config = dict(
    n_layer=20,
    d_model=128,
    n_head=8,
    n_kv_head=8,
    head_dim=32,
    d_mlp=512,
    vocab_size=2048,
    activation='gelu',
    norm='layernorm',
    norm_place='pre',
    norm_eps=1e-05,
    positions='learned',
    qk_norm=False,
    attn_scale=0.177,
    bias='none',
    tie_embeddings=True,
    parallel_block=False,
    init='uniform',
    init_std_qkv=0.0706,
    init_std_o=0.0079,
    init_std_up=0.0706,
    init_std_down=0.00559,
    init_out_by_depth=True,
    optimizer='adamw',
    lr=0.00295,
    beta1=0.9,
    beta2=0.95,
    weight_decay=0.049,
    lr_head=0.00575,
    warmup_steps=216,
    schedule='wsd',
    decay_fraction=0.509,
    decay_shape='linear',
    final_lr_fraction=0.0,
    batch_tokens=16384,
    seq_len=1024,
    doc_mask=True,
    train_tokens=181700000,
    steps=11091,
    dataset='wikipedia_en',
)
Each number is 200 + 20 x the weight over the matrix's rms, rounded and kept within 0 to 999. Layers, rows and columns count from 0.

# down: layer 6 MLP down (transposed), 512x128, rms 0.139, rows 234-286, columns 64-127
# up: layer 6 MLP up, 512x128, rms 0.157, rows 235-286, columns 64-127
down234,177,188,208,231,222,223,222,207,194,210,199,201,237,220,194,184,218,207,190,183,182,212,183,178,202,197,212,195,213,221,194,200,176,247,196,203,194,221,224,169,197,163,206,158,203,219,184,192,183,170,194,188,182,189,190,204,190,189,206,189,215,191,201,181
up235,201,197,190,212,152,204,207,187,184,212,187,236,188,146,136,221,217,200,188,207,188,199,228,184,200,201,218,206,238,199,168,196,197,188,172,199,194,214,192,173,169,224,200,214,185,213,204,212,188,220,216,224,166,202,195,187,208,189,184,165,204,230,227,208
down235,173,202,195,140,176,202,200,189,203,226,186,194,186,237,194,218,196,187,202,196,213,197,184,181,204,164,229,182,193,208,189,183,185,224,215,192,171,202,203,182,211,197,204,199,188,207,216,166,205,216,214,251,189,225,173,215,202,183,203,175,199,204,235,218
up236,199,197,213,235,174,215,210,203,199,156,223,200,194,187,230,212,199,215,200,182,211,193,199,211,179,215,197,280,207,218,187,187,254,162,205,181,200,173,242,226,188,184,210,207,214,201,197,164,190,215,210,221,196,196,197,210,190,197,227,194,209,189,219,178
down236,204,219,210,148,221,170,214,172,204,249,205,212,192,191,170,188,171,199,222,203,212,237,214,189,234,183,195,123,187,173,215,200,181,240,200,224,234,200,189,175,198,236,216,199,197,179,198,210,213,196,228,194,198,202,187,208,213,206,181,194,203,190,189,206
up237,179,193,194,206,204,188,212,192,191,191,220,227,206,185,214,203,209,194,198,190,189,163,202,212,203,221,177,207,212,163,231,194,192,166,196,218,182,197,210,201,198,217,193,193,217,218,208,228,186,183,190,222,189,247,205,200,218,203,230,188,207,183,164,202
down237,177,200,188,199,215,194,209,194,208,205,187,211,211,201,197,173,202,210,197,197,231,176,201,191,191,199,213,184,206,197,210,194,176,199,215,180,236,209,231,221,205,174,203,183,163,192,199,177,183,221,185,243,222,203,186,237,170,215,206,227,201,170,173,199
up238,217,186,192,238,173,191,181,201,193,178,204,210,179,205,168,236,231,158,216,195,186,233,176,169,196,221,205,255,195,225,197,197,197,202,224,210,166,174,244,183,189,190,210,238,209,194,210,182,170,187,178,182,198,157,195,239,166,181,206,190,198,229,223,216
down238,201,203,218,215,203,171,215,221,213,193,216,210,211,245,200,194,219,194,195,176,194,216,209,203,165,197,195,197,205,172,157,215,235,211,198,198,172,240,188,216,201,207,246,226,197,189,233,221,159,178,210,183,195,209,221,189,206,204,197,217,150,200,210,184
up239,167,205,214,179,197,174,243,207,188,191,221,203,193,160,192,191,234,205,175,161,183,163,223,234,196,208,192,203,236,192,192,191,215,212,166,211,187,182,233,193,146,219,207,229,199,218,218,206,183,195,209,218,182,205,231,184,193,201,219,174,198,212,218,157
down239,207,195,203,182,194,193,185,185,207,188,206,199,206,186,184,190,192,224,171,237,221,214,190,193,203,193,213,250,222,172,210,198,192,191,203,191,227,194,186,221,184,223,207,194,236,209,191,178,224,184,232,182,222,201,219,174,174,174,192,180,175,207,225,169
up240,194,193,195,230,154,200,233,207,169,170,214,185,188,188,199,195,197,217,221,200,174,177,193,216,196,196,180,220,187,202,214,169,219,175,183,221,197,210,224,197,209,253,178,227,221,229,206,225,204,212,190,205,182,207,214,190,184,226,229,204,193,211,199,211
down240,219,194,235,209,217,186,195,193,192,218,212,193,213,195,186,203,201,210,225,198,181,180,187,190,219,198,211,169,218,168,185,192,208,197,196,196,186,205,209,209,205,223,202,219,206,191,194,181,201,206,205,215,216,193,220,199,220,195,188,208,188,193,203,203
up241,216,172,232,224,205,192,174,209,204,189,186,193,176,220,193,233,208,177,202,223,179,203,200,204,201,201,212,195,171,181,189,196,192,162,232,200,204,162,182,172,219,187,209,196,173,203,236,178,208,200,197,188,218,203,206,210,201,212,227,195,178,203,188,173
down241,190,238,220,195,215,203,224,193,188,197,208,234,217,162,211,184,232,194,192,196,201,172,198,185,184,155,207,211,200,250,208,204,217,170,154,213,183,221,182,192,196,187,229,204,186,199,196,196,198,186,211,193,202,207,210,191,209,199,192,219,244,177,203,204
up242,180,183,227,212,188,234,208,194,195,224,180,242,196,171,216,234,189,217,178,186,162,213,203,200,219,189,185,214,194,160,177,193,206,208,203,232,198,219,174,201,176,210,161,201,182,196,194,194,214,202,204,175,191,240,234,231,213,208,171,164,206,204,168,188
down242,189,201,188,192,178,220,196,211,234,193,225,221,188,232,226,195,230,184,198,178,217,247,235,203,191,177,200,191,174,217,213,190,175,178,204,205,170,181,215,217,222,188,223,173,220,232,231,176,217,226,199,213,205,162,220,171,198,196,207,219,205,176,177,151
up243,164,167,198,235,197,161,222,219,180,211,214,194,179,180,224,273,192,252,183,186,174,195,168,178,194,211,188,237,194,201,208,196,196,224,184,217,219,178,155,151,187,198,207,264,195,193,233,182,224,170,184,160,239,197,208,210,178,213,218,184,204,202,208,181
down243,171,193,189,170,200,209,218,197,209,208,197,203,198,204,197,175,236,193,228,206,227,240,192,176,209,174,183,232,205,221,190,230,195,169,214,208,223,236,218,187,178,152,231,209,209,260,187,169,215,169,162,188,176,245,193,178,203,202,189,183,217,212,211,193
up244,185,187,195,208,161,214,205,207,193,181,188,191,156,200,196,211,195,204,198,183,172,188,155,209,216,203,193,193,196,191,200,179,232,177,174,221,228,191,194,209,191,230,193,231,225,216,224,194,195,212,209,222,197,197,194,195,175,198,206,196,219,214,203,214
down244,184,184,195,167,188,172,234,183,157,232,230,169,230,209,215,212,251,222,228,201,171,196,203,210,190,191,198,189,211,239,207,182,214,198,206,194,216,227,265,194,234,185,231,214,229,169,213,242,212,245,205,210,183,156,150,178,162,180,223,168,207,210,268,160
up245,184,191,206,243,211,211,179,201,193,226,165,184,149,140,169,188,197,224,253,205,238,187,200,224,190,176,147,190,179,183,176,195,185,180,174,190,191,167,189,162,238,198,135,204,196,220,232,199,223,217,207,175,181,270,258,198,199,224,208,220,214,245,184,169
down245,182,228,225,218,232,220,200,203,224,213,218,197,235,184,188,188,187,208,210,178,244,198,218,252,176,191,212,212,146,190,175,199,191,212,201,228,235,219,172,194,245,219,166,159,220,178,197,182,210,208,192,179,201,217,214,191,170,201,159,264,175,222,235,191
up246,156,190,207,199,184,209,192,199,156,191,195,207,193,194,175,203,184,202,218,179,205,151,182,175,229,196,223,199,196,205,193,168,222,199,198,191,194,203,206,193,207,203,205,214,193,216,195,188,206,208,218,207,190,206,210,218,153,204,204,215,190,170,189,183
down246,277,223,139,218,173,177,205,170,194,164,227,184,227,248,222,212,199,215,189,216,186,247,182,205,160,215,193,200,276,124,229,224,203,195,253,200,241,162,202,184,234,184,271,163,217,212,164,202,210,115,175,186,204,152,199,165,251,208,234,194,231,232,252,199
up247,193,180,164,259,207,184,223,200,210,223,206,208,160,173,195,183,213,223,219,232,219,221,193,197,189,174,183,205,194,212,237,205,213,196,202,196,197,222,186,177,210,207,197,201,206,195,184,213,242,185,218,189,177,233,238,222,176,180,198,224,179,209,208,194
down247,210,208,199,201,198,209,193,202,195,234,218,220,227,181,236,199,192,219,194,200,246,208,182,195,182,201,188,219,206,188,204,197,215,209,189,201,221,204,213,223,227,188,194,157,198,143,208,188,230,203,218,173,209,228,229,187,209,192,192,198,201,193,211,200
up248,190,205,175,228,174,204,202,246,212,220,228,206,159,213,184,171,211,184,218,188,217,211,208,211,171,185,181,191,180,235,191,200,209,217,176,217,224,224,227,210,194,209,206,225,193,184,239,172,210,213,204,191,224,191,203,205,146,173,201,203,184,175,185,188
down248,204,184,184,192,214,190,189,174,189,174,185,195,217,214,210,212,176,212,164,196,213,161,183,190,222,204,226,234,233,178,217,191,162,210,217,179,175,203,180,188,208,195,187,161,199,179,176,200,182,202,200,217,150,210,206,203,215,217,194,203,215,203,209,221
up249,223,189,210,197,181,177,181,219,181,164,209,182,208,198,150,198,189,187,251,208,180,193,173,197,177,225,184,201,176,210,226,189,177,186,230,196,157,159,213,166,221,203,230,203,218,256,206,206,238,160,164,223,220,182,207,161,216,236,223,209,145,221,196,192
down249,226,193,199,195,182,197,218,173,177,182,172,187,213,216,219,183,187,179,214,193,228,214,222,210,201,187,217,198,162,245,188,202,145,221,193,218,182,207,180,182,188,236,221,158,187,161,215,186,225,200,176,199,208,186,204,201,237,227,251,209,204,223,169,215
up250,194,199,191,193,205,241,185,193,206,186,154,197,211,148,210,169,174,158,237,207,180,157,216,215,208,184,186,208,188,187,199,182,191,198,189,209,194,177,185,190,202,218,177,187,200,211,216,254,173,188,220,173,215,217,221,191,222,237,176,207,192,195,143,207
down250,200,202,202,216,205,205,211,205,219,209,186,198,185,213,210,197,221,234,197,194,202,201,190,205,182,201,235,225,192,252,184,191,229,182,167,230,186,209,200,220,231,231,218,239,210,199,205,172,229,206,195,199,211,203,200,210,203,180,237,235,218,200,187,214
up251,178,196,231,187,187,200,202,196,187,209,213,185,203,204,208,196,188,206,224,175,170,175,163,185,218,217,126,182,205,187,221,193,244,190,217,216,200,169,205,221,205,203,150,200,195,239,199,214,176,210,169,204,218,212,199,162,208,184,226,213,178,214,199,182
down251,180,168,218,222,169,221,166,203,212,241,220,183,195,186,196,231,203,212,183,174,213,245,171,186,191,187,223,174,160,180,201,197,207,189,200,185,183,197,201,208,188,203,202,205,187,179,196,194,198,209,194,188,224,193,184,200,235,152,174,197,225,227,234,207
up252,156,222,172,187,152,209,240,213,195,185,221,193,184,200,209,194,210,195,220,205,220,173,196,198,202,199,164,199,195,223,211,194,212,209,187,214,198,193,209,198,212,180,211,236,206,204,202,223,194,203,194,167,211,193,189,223,218,186,192,179,215,223,218,182
down252,193,197,146,160,231,201,189,198,206,204,191,177,221,223,183,199,176,189,199,209,216,176,180,216,187,217,198,208,235,218,178,195,200,212,194,210,195,225,192,205,218,177,221,181,201,200,178,206,209,222,212,206,220,205,186,201,185,213,187,199,212,183,212,202
up253,188,177,193,208,193,230,208,206,209,218,175,234,160,177,201,205,198,180,228,222,212,173,200,227,233,213,179,205,199,218,169,196,205,212,195,180,199,180,185,212,194,202,218,255,190,182,208,229,190,208,197,209,188,176,217,197,195,230,216,208,217,240,202,193
down253,220,189,207,213,226,182,169,193,181,180,181,200,203,221,218,211,167,189,193,187,169,212,222,211,171,198,210,177,206,197,211,201,188,141,204,208,195,187,205,194,217,209,196,152,217,194,197,212,150,194,181,217,197,225,172,223,190,192,233,178,236,202,219,238
up254,181,164,187,225,177,205,205,199,204,186,197,201,202,177,170,200,207,185,250,223,181,200,205,212,212,203,216,192,171,197,187,198,211,197,214,197,180,209,193,181,196,212,186,206,198,215,196,199,222,193,184,202,202,214,205,200,194,218,198,199,180,194,154,191
down254,180,152,185,208,183,209,213,214,184,195,192,201,194,186,171,206,204,192,266,214,173,203,166,205,229,212,186,206,184,205,189,169,236,180,197,226,176,216,204,186,181,222,189,255,212,228,219,226,209,182,190,198,173,222,209,197,185,236,202,200,219,227,161,165
up255,183,186,222,247,140,226,204,216,192,212,199,202,186,186,177,190,215,214,228,201,196,202,206,199,188,195,172,195,227,203,179,172,211,191,206,209,192,208,212,176,207,208,178,216,188,207,214,203,194,217,191,216,207,235,208,206,199,180,222,228,171,192,154,174
down255,150,181,174,223,171,224,176,206,197,234,205,226,181,166,175,218,212,206,156,251,205,155,211,220,224,184,178,179,219,138,211,203,214,176,198,203,180,193,195,222,247,179,146,247,239,195,174,223,211,184,235,173,215,193,160,176,197,238,242,194,201,166,224,206
up256,199,209,173,231,213,189,224,200,186,165,240,227,210,163,206,215,201,237,203,176,207,192,165,216,226,216,205,218,203,200,213,180,239,215,186,184,203,206,204,197,206,200,207,271,205,193,231,171,213,166,183,199,200,194,219,211,216,201,235,195,203,177,171,212
down256,167,217,228,208,236,177,213,183,142,165,206,236,181,204,195,185,222,210,188,206,232,209,210,215,230,207,205,189,176,199,233,205,178,198,196,158,249,218,189,235,215,190,186,168,180,137,204,155,184,155,203,206,245,201,210,198,218,218,231,195,231,219,185,238
up257,199,199,202,240,171,233,199,205,183,174,186,181,204,182,188,201,191,226,242,188,203,213,174,217,183,208,199,217,175,215,203,172,242,212,217,219,218,221,229,170,215,211,206,209,194,211,223,189,191,213,185,218,198,208,205,216,207,200,214,223,188,170,174,194
down257,199,169,216,218,193,221,197,189,216,221,218,212,184,187,204,193,225,185,197,213,226,174,204,209,212,202,185,200,204,159,180,202,226,195,188,209,165,197,208,230,206,171,169,208,217,180,168,165,191,160,216,172,244,177,216,190,176,212,241,167,249,148,217,207
up258,208,188,209,241,209,189,215,263,205,212,213,186,182,132,174,205,201,198,210,186,172,229,211,189,196,174,206,189,202,186,171,195,202,198,197,197,170,207,201,186,195,238,182,205,166,264,205,196,240,213,184,202,210,224,216,190,195,221,206,203,179,218,201,189
down258,248,198,212,201,228,215,210,188,192,146,224,213,197,185,241,204,140,206,200,165,232,249,169,199,220,175,176,202,202,166,194,202,201,231,240,225,221,212,183,181,213,162,183,200,252,175,200,212,214,205,221,163,209,218,210,222,205,222,188,203,208,172,230,202
up259,153,188,214,209,187,179,221,215,191,187,203,209,170,196,198,217,198,225,194,215,186,191,199,189,221,206,210,234,188,198,191,176,210,211,214,222,175,192,203,205,218,222,153,223,259,220,197,197,184,204,184,213,210,228,219,191,207,218,212,197,220,242,156,214
down259,180,157,269,167,180,186,225,192,224,194,253,212,197,230,188,180,253,177,179,155,185,200,158,190,156,234,171,155,190,219,231,207,177,212,173,246,218,194,229,219,180,200,204,187,192,228,252,218,176,248,201,195,137,193,170,186,213,157,172,183,285,242,152,227
up260,217,206,176,205,195,228,194,185,189,176,180,227,211,194,196,230,151,208,205,195,212,218,197,191,223,236,203,224,186,191,193,183,197,210,198,190,179,170,197,197,190,211,215,236,208,204,221,224,199,168,223,181,200,187,205,208,210,205,181,214,218,191,217,224
down260,216,187,225,213,208,156,204,210,213,203,201,197,211,210,161,165,198,214,190,174,197,168,217,214,191,196,200,205,200,193,185,214,216,193,202,194,233,210,217,192,224,201,178,166,209,175,166,197,213,224,219,209,215,223,210,192,217,216,234,221,192,227,198,194
up261,191,198,195,228,184,199,202,231,182,189,189,199,189,185,210,250,192,223,185,180,187,200,189,175,186,216,213,221,209,206,220,188,199,204,219,187,195,190,195,207,195,208,194,225,193,205,210,196,209,221,205,183,202,209,213,181,180,236,198,173,217,223,207,211
down261,185,173,192,152,234,207,167,186,204,200,226,195,212,244,181,208,200,166,220,202,176,210,200,204,204,193,224,233,204,211,190,247,203,196,188,210,210,212,172,178,197,199,245,162,214,197,201,216,198,184,171,246,200,177,175,213,208,191,223,216,179,175,177,195
up262,216,204,210,179,184,216,226,215,190,209,174,193,210,166,195,237,168,195,181,176,158,204,178,199,188,198,215,192,203,181,208,187,188,210,222,224,205,151,177,190,200,215,204,217,204,202,262,233,192,176,181,208,198,226,193,193,218,193,187,155,265,244,207,203
down262,192,201,197,157,199,231,223,192,200,142,233,198,227,249,191,205,227,179,227,197,201,174,212,226,215,204,181,219,181,177,156,191,196,183,195,201,192,192,196,217,176,177,238,198,210,198,224,205,204,208,200,217,220,194,143,197,212,169,198,205,212,197,245,203
up263,207,190,197,189,193,192,190,210,182,192,228,178,204,209,218,206,225,211,207,231,214,196,194,198,187,212,190,212,169,178,224,189,234,179,231,201,160,230,200,211,229,186,210,194,221,207,173,184,231,208,175,216,205,220,194,205,219,238,216,220,198,186,201,168
down263,211,234,192,193,194,207,195,147,182,190,178,214,169,198,199,212,218,223,194,204,237,188,217,165,216,212,202,199,201,213,193,186,201,222,203,233,182,219,174,210,191,224,203,252,196,218,203,206,183,225,221,207,217,209,207,204,186,211,211,202,214,190,200,200
up264,203,191,219,196,202,178,218,190,187,206,200,218,208,164,164,192,161,179,175,188,161,154,212,205,214,188,208,198,229,194,180,184,210,179,170,219,188,220,236,188,173,235,206,206,184,264,243,206,190,198,176,245,209,222,218,203,222,181,204,190,183,163,167,219
down264,184,238,182,186,211,193,243,172,193,191,201,180,180,205,222,191,200,175,147,193,195,208,226,203,219,222,189,206,169,205,219,210,189,177,197,205,176,241,201,233,194,230,174,162,189,220,243,158,216,168,190,238,214,190,224,194,173,204,215,219,246,188,205,236
up265,224,200,227,202,195,225,191,230,189,202,177,162,198,199,210,215,181,219,207,173,190,162,179,179,215,189,212,197,223,184,192,188,197,205,200,199,216,227,178,211,205,219,204,196,163,241,201,200,208,191,170,241,234,198,200,183,195,185,204,201,176,203,139,192
down265,176,211,189,212,183,190,184,205,203,200,237,189,174,211,237,218,206,209,199,217,201,171,228,194,203,194,182,211,225,207,196,203,213,180,177,205,243,243,184,191,165,182,207,183,187,202,186,244,207,225,193,225,223,173,202,184,204,206,179,200,164,229,205,190
up266,191,172,159,177,210,233,161,219,193,217,184,213,181,217,231,200,217,190,200,212,207,212,165,203,227,204,161,192,195,185,195,200,195,212,203,201,159,150,182,230,209,197,159,198,210,195,201,208,185,177,237,205,181,228,205,167,173,229,178,209,220,184,194,156
down266,211,240,223,237,221,176,209,187,211,170,203,193,201,161,194,210,167,205,232,212,207,205,235,201,177,209,211,225,201,213,189,202,192,205,209,189,207,209,185,181,211,207,184,178,203,228,190,209,226,233,221,165,204,197,204,215,226,166,206,222,142,225,209,223
up267,186,181,179,182,212,218,217,242,196,188,223,202,204,215,213,188,202,185,209,208,170,224,162,207,186,241,161,195,209,190,226,190,218,183,224,192,187,189,199,235,192,220,173,193,211,203,204,209,191,202,201,182,190,220,197,199,200,199,188,186,188,202,222,160
down267,205,208,237,195,219,192,210,189,202,211,250,190,203,200,209,201,193,195,180,233,209,210,194,181,184,214,186,233,183,190,189,228,205,196,187,182,217,201,167,214,207,197,202,215,198,172,217,184,181,201,183,209,179,198,196,216,223,189,210,202,178,227,194,197
up268,201,185,204,188,186,191,160,205,195,219,193,190,201,195,172,183,180,184,196,198,186,196,174,204,188,207,181,193,217,188,230,190,177,206,199,210,189,183,214,185,196,223,213,203,241,271,207,209,188,174,164,220,209,230,205,157,206,209,210,214,152,192,182,205
down268,204,198,183,170,189,193,206,172,213,195,190,170,208,214,213,190,216,216,188,173,223,209,215,238,220,198,201,190,159,198,159,190,173,189,201,223,174,176,194,228,186,198,178,198,191,183,214,201,194,225,191,232,209,201,194,177,227,178,230,198,184,168,197,200
up269,213,186,206,197,187,194,226,229,181,185,215,191,214,201,159,189,181,201,202,181,162,204,176,192,206,230,206,185,191,234,232,191,195,194,239,206,214,216,222,214,199,203,214,200,223,205,232,224,207,199,181,214,204,181,183,226,201,201,178,209,176,252,185,191
down269,201,211,200,158,193,184,197,172,239,193,179,235,198,217,226,216,199,183,183,224,239,193,202,203,185,205,192,245,201,181,170,213,208,218,137,215,198,190,203,219,215,234,212,199,169,185,190,183,191,178,204,143,218,218,259,174,214,182,204,205,199,178,195,234
up270,196,201,206,229,211,222,191,198,208,207,173,239,174,155,174,213,168,184,218,179,149,183,207,227,217,198,191,201,218,189,200,187,207,193,177,227,231,177,188,181,178,228,221,210,200,229,237,205,182,199,236,217,200,209,232,185,153,223,208,199,191,174,176,220
down270,208,227,199,196,233,197,218,165,215,214,179,218,227,212,178,185,200,201,173,178,185,207,235,184,174,179,176,213,173,212,177,191,189,196,213,221,230,221,204,195,193,217,222,209,192,222,178,173,186,229,214,229,180,207,193,240,209,191,224,167,216,167,189,221
up271,202,184,186,220,197,174,208,197,202,167,205,175,179,168,228,237,200,218,224,195,212,190,177,189,222,172,196,222,152,194,200,194,213,168,171,216,221,197,162,211,177,205,190,218,238,224,194,178,213,242,252,195,173,185,211,229,160,258,193,187,245,206,216,215
down271,177,168,175,186,197,200,195,177,204,207,176,195,223,195,235,208,216,208,194,204,174,172,209,180,218,219,159,215,215,181,186,204,190,126,216,157,230,202,204,204,219,212,149,179,221,186,185,215,197,225,194,208,188,177,220,185,202,177,210,233,180,216,226,197
up272,210,212,194,229,184,239,190,198,199,210,181,210,201,156,224,201,187,166,209,201,150,168,191,184,243,180,214,203,176,184,190,191,190,231,212,199,221,151,168,141,181,209,178,205,191,192,225,237,214,191,196,202,209,199,204,161,193,220,185,186,189,194,175,214
down272,218,247,183,187,185,195,219,186,225,203,218,188,207,185,182,187,214,208,183,191,185,188,234,231,202,185,219,234,196,204,162,193,204,140,189,188,218,193,203,185,184,191,173,201,207,177,196,154,211,175,235,180,225,216,211,197,200,213,229,191,237,186,211,198
up273,212,202,219,199,212,213,208,194,195,202,177,217,184,197,224,215,232,174,183,191,183,227,203,212,201,181,207,234,196,178,178,186,197,180,174,229,225,186,185,173,196,201,203,218,178,195,233,199,176,180,215,186,190,216,225,193,192,222,206,163,243,184,189,171
down273,182,238,233,212,235,202,226,196,193,188,230,200,213,182,177,154,233,167,203,178,203,198,216,155,220,185,193,214,197,208,184,192,183,182,171,229,212,211,154,171,228,188,250,237,188,183,203,183,201,194,194,216,193,208,220,204,152,238,187,188,251,162,193,170
up274,213,182,187,199,204,219,177,186,192,189,169,234,212,186,217,189,202,192,223,202,154,221,182,211,201,186,206,201,214,179,204,194,209,183,192,243,222,201,190,191,170,216,184,197,218,196,269,200,172,188,207,176,214,213,211,240,217,220,175,176,196,182,226,215
down274,226,234,214,215,204,211,177,212,180,195,179,198,218,235,201,174,230,192,209,190,202,197,192,203,188,204,198,227,216,199,158,189,187,212,180,198,175,221,188,213,199,192,176,201,199,212,187,191,219,204,192,193,200,236,196,207,175,207,210,212,208,223,186,178
up275,238,194,214,200,206,172,186,201,180,142,215,181,208,208,210,215,214,228,205,238,201,197,190,201,174,267,187,215,172,194,204,189,195,196,225,199,198,191,162,154,212,208,211,189,223,238,191,199,225,182,193,243,207,175,195,174,221,233,228,213,210,232,219,176
down275,237,184,193,213,196,203,198,175,193,196,178,209,204,220,185,172,208,192,212,210,195,195,221,199,201,212,182,206,217,243,211,206,165,221,209,202,160,205,180,195,218,244,173,194,184,168,200,207,222,162,182,205,228,219,204,188,165,205,193,194,192,214,190,191
up276,187,185,187,198,205,225,194,218,195,211,229,190,199,189,176,178,211,180,201,188,216,187,229,203,247,176,203,199,172,208,197,193,238,221,194,179,143,218,176,220,187,197,217,222,213,200,207,162,219,188,225,220,176,181,196,193,160,216,168,202,185,177,192,198
down276,174,176,173,211,164,209,211,196,215,245,194,194,243,239,192,180,225,166,172,194,207,199,186,215,220,199,192,227,230,204,221,195,256,197,190,195,199,179,223,202,219,171,173,173,217,186,208,185,208,179,158,233,204,204,179,180,190,202,213,217,179,224,202,174
up277,177,212,193,192,166,190,217,196,220,178,196,194,204,196,191,221,201,207,215,175,177,187,153,204,210,173,181,191,200,194,203,193,215,210,181,208,222,207,234,192,180,213,202,211,225,208,204,217,191,220,196,210,209,202,194,203,188,213,189,158,219,199,192,206
down277,196,210,197,187,181,200,209,178,227,204,219,206,210,179,238,205,210,208,196,214,202,215,205,199,212,215,194,213,195,205,212,199,215,209,212,190,207,215,216,201,190,216,196,181,185,216,212,197,192,205,186,168,177,210,218,191,207,155,203,206,196,182,205,215
up278,221,165,181,219,195,213,184,194,198,200,170,235,191,172,177,212,206,187,187,222,187,204,198,211,173,186,220,254,180,169,199,196,199,179,213,244,209,196,195,196,156,197,203,194,172,204,236,212,198,193,188,177,212,184,255,181,176,213,194,206,168,198,230,207
down278,194,209,204,217,202,217,226,206,173,234,208,201,225,199,207,189,185,187,202,198,209,176,193,186,203,188,197,190,221,226,192,193,188,234,204,208,207,221,200,198,196,183,222,204,224,185,191,183,211,193,213,188,207,216,227,189,192,211,224,184,222,166,198,186
up279,196,209,229,204,214,184,177,253,201,194,192,178,182,209,194,202,245,217,214,206,206,171,197,172,202,198,194,198,201,214,229,195,193,164,229,208,165,156,202,213,240,182,184,214,190,210,189,193,215,187,167,194,198,172,203,177,208,230,237,208,187,226,223,149
down279,225,225,199,175,195,188,213,175,179,184,198,198,197,175,199,182,177,195,195,216,205,239,207,213,219,181,187,197,176,230,202,193,210,220,195,217,194,182,188,198,199,204,217,191,212,177,202,185,176,169,220,185,230,200,203,215,180,195,202,204,224,183,179,229
up280,217,162,224,223,175,173,183,190,183,176,197,209,200,207,190,228,191,220,178,189,207,210,190,203,168,213,217,267,212,202,196,197,224,167,212,231,184,174,214,165,196,194,221,204,224,201,192,183,191,189,208,213,203,222,196,216,198,194,217,184,196,181,188,190
down280,163,231,237,217,228,201,184,196,210,199,232,207,180,216,162,213,191,207,207,211,218,210,201,210,202,208,207,175,177,214,197,212,223,216,195,223,224,176,204,234,213,203,212,220,188,198,211,196,211,174,202,167,211,195,182,189,204,228,196,200,186,200,190,210
up281,154,159,212,188,196,188,201,191,187,196,172,212,211,195,222,208,218,226,190,200,164,195,192,210,191,202,207,204,223,162,195,191,246,173,190,265,217,218,177,203,190,222,164,179,208,208,177,196,193,173,241,190,157,230,200,235,197,199,188,144,212,181,198,201
down281,219,209,218,262,216,203,227,165,197,222,218,188,206,238,216,244,173,191,232,177,213,195,214,193,206,180,130,189,207,190,185,200,194,203,234,202,219,173,235,190,190,231,158,200,215,217,198,205,196,246,206,143,210,190,202,202,199,245,198,199,181,140,174,189
up282,203,191,198,229,200,204,187,191,172,176,185,196,185,169,178,212,197,198,215,200,189,183,196,190,214,184,199,221,202,200,195,171,209,175,172,215,184,182,194,202,174,234,196,209,249,228,196,223,200,208,225,195,151,199,235,197,184,221,196,210,208,206,184,215
down282,203,216,198,186,209,196,208,195,212,200,180,223,216,227,164,198,250,208,219,205,176,209,201,199,228,204,196,194,230,178,178,169,235,201,209,181,183,215,193,190,207,177,219,194,225,193,188,176,229,186,198,191,203,171,181,209,225,209,205,181,189,227,178,199
up283,170,188,165,181,193,224,188,195,177,157,198,158,182,198,172,194,190,227,252,179,201,220,192,230,219,217,197,226,160,231,174,187,248,138,166,190,169,195,241,219,184,204,210,226,198,218,209,199,178,167,233,162,195,183,203,212,200,194,168,188,225,219,219,213
down283,196,199,188,170,212,223,196,175,211,211,218,171,164,232,187,234,209,202,185,184,213,247,183,197,214,174,209,192,193,218,173,199,158,163,188,192,195,141,241,170,208,206,214,200,175,196,217,165,152,235,218,153,234,187,185,208,202,196,169,205,206,154,232,205
up284,224,191,184,235,187,193,191,177,187,229,178,203,204,181,194,206,176,168,221,242,192,213,192,171,178,183,232,224,174,196,196,201,206,210,243,161,199,212,156,190,190,180,211,234,197,202,214,201,240,232,224,167,205,187,225,228,193,189,154,186,215,208,208,224
down284,224,234,216,190,215,154,210,207,196,217,205,180,222,198,205,215,188,197,210,184,215,188,220,167,157,203,245,207,200,198,202,212,149,216,210,222,210,179,185,209,204,165,230,187,177,196,192,180,212,203,193,178,210,180,254,204,205,169,173,189,171,177,196,205
up285,159,202,203,199,199,210,233,198,175,171,211,218,203,180,177,187,188,191,228,182,190,181,199,175,189,256,191,203,227,195,230,195,201,188,213,190,189,208,217,187,155,205,216,211,190,205,207,219,190,170,192,183,187,163,244,195,176,198,174,211,203,228,192,233
down285,176,206,223,172,238,193,223,185,225,158,207,192,229,213,238,208,204,214,205,234,192,231,228,183,176,226,213,167,213,182,238,208,156,231,197,199,181,205,191,206,192,198,187,205,167,198,202,182,207,191,229,202,183,199,212,220,178,196,212,199,207,194,198,230
up286,181,203,190,202,193,165,206,195,190,195,217,217,217,202,200,216,175,200,218,177,164,202,168,206,230,221,196,196,217,184,235,190,220,202,215,238,213,200,201,163,185,200,199,200,247,204,231,189,212,196,190,206,195,179,205,215,206,188,213,226,184,179,176,217
down286,207,241,204,196,175,172,189,186,185,157,211,224,199,216,213,203,180,196,199,239,194,183,203,181,203,205,194,173,215,226,214,203,143,229,202,206,213,215,186,198,231,173,209,212,218,194,192,198,219,208,239,205,198,178,211,197,208,203,181,214,152,191,179,210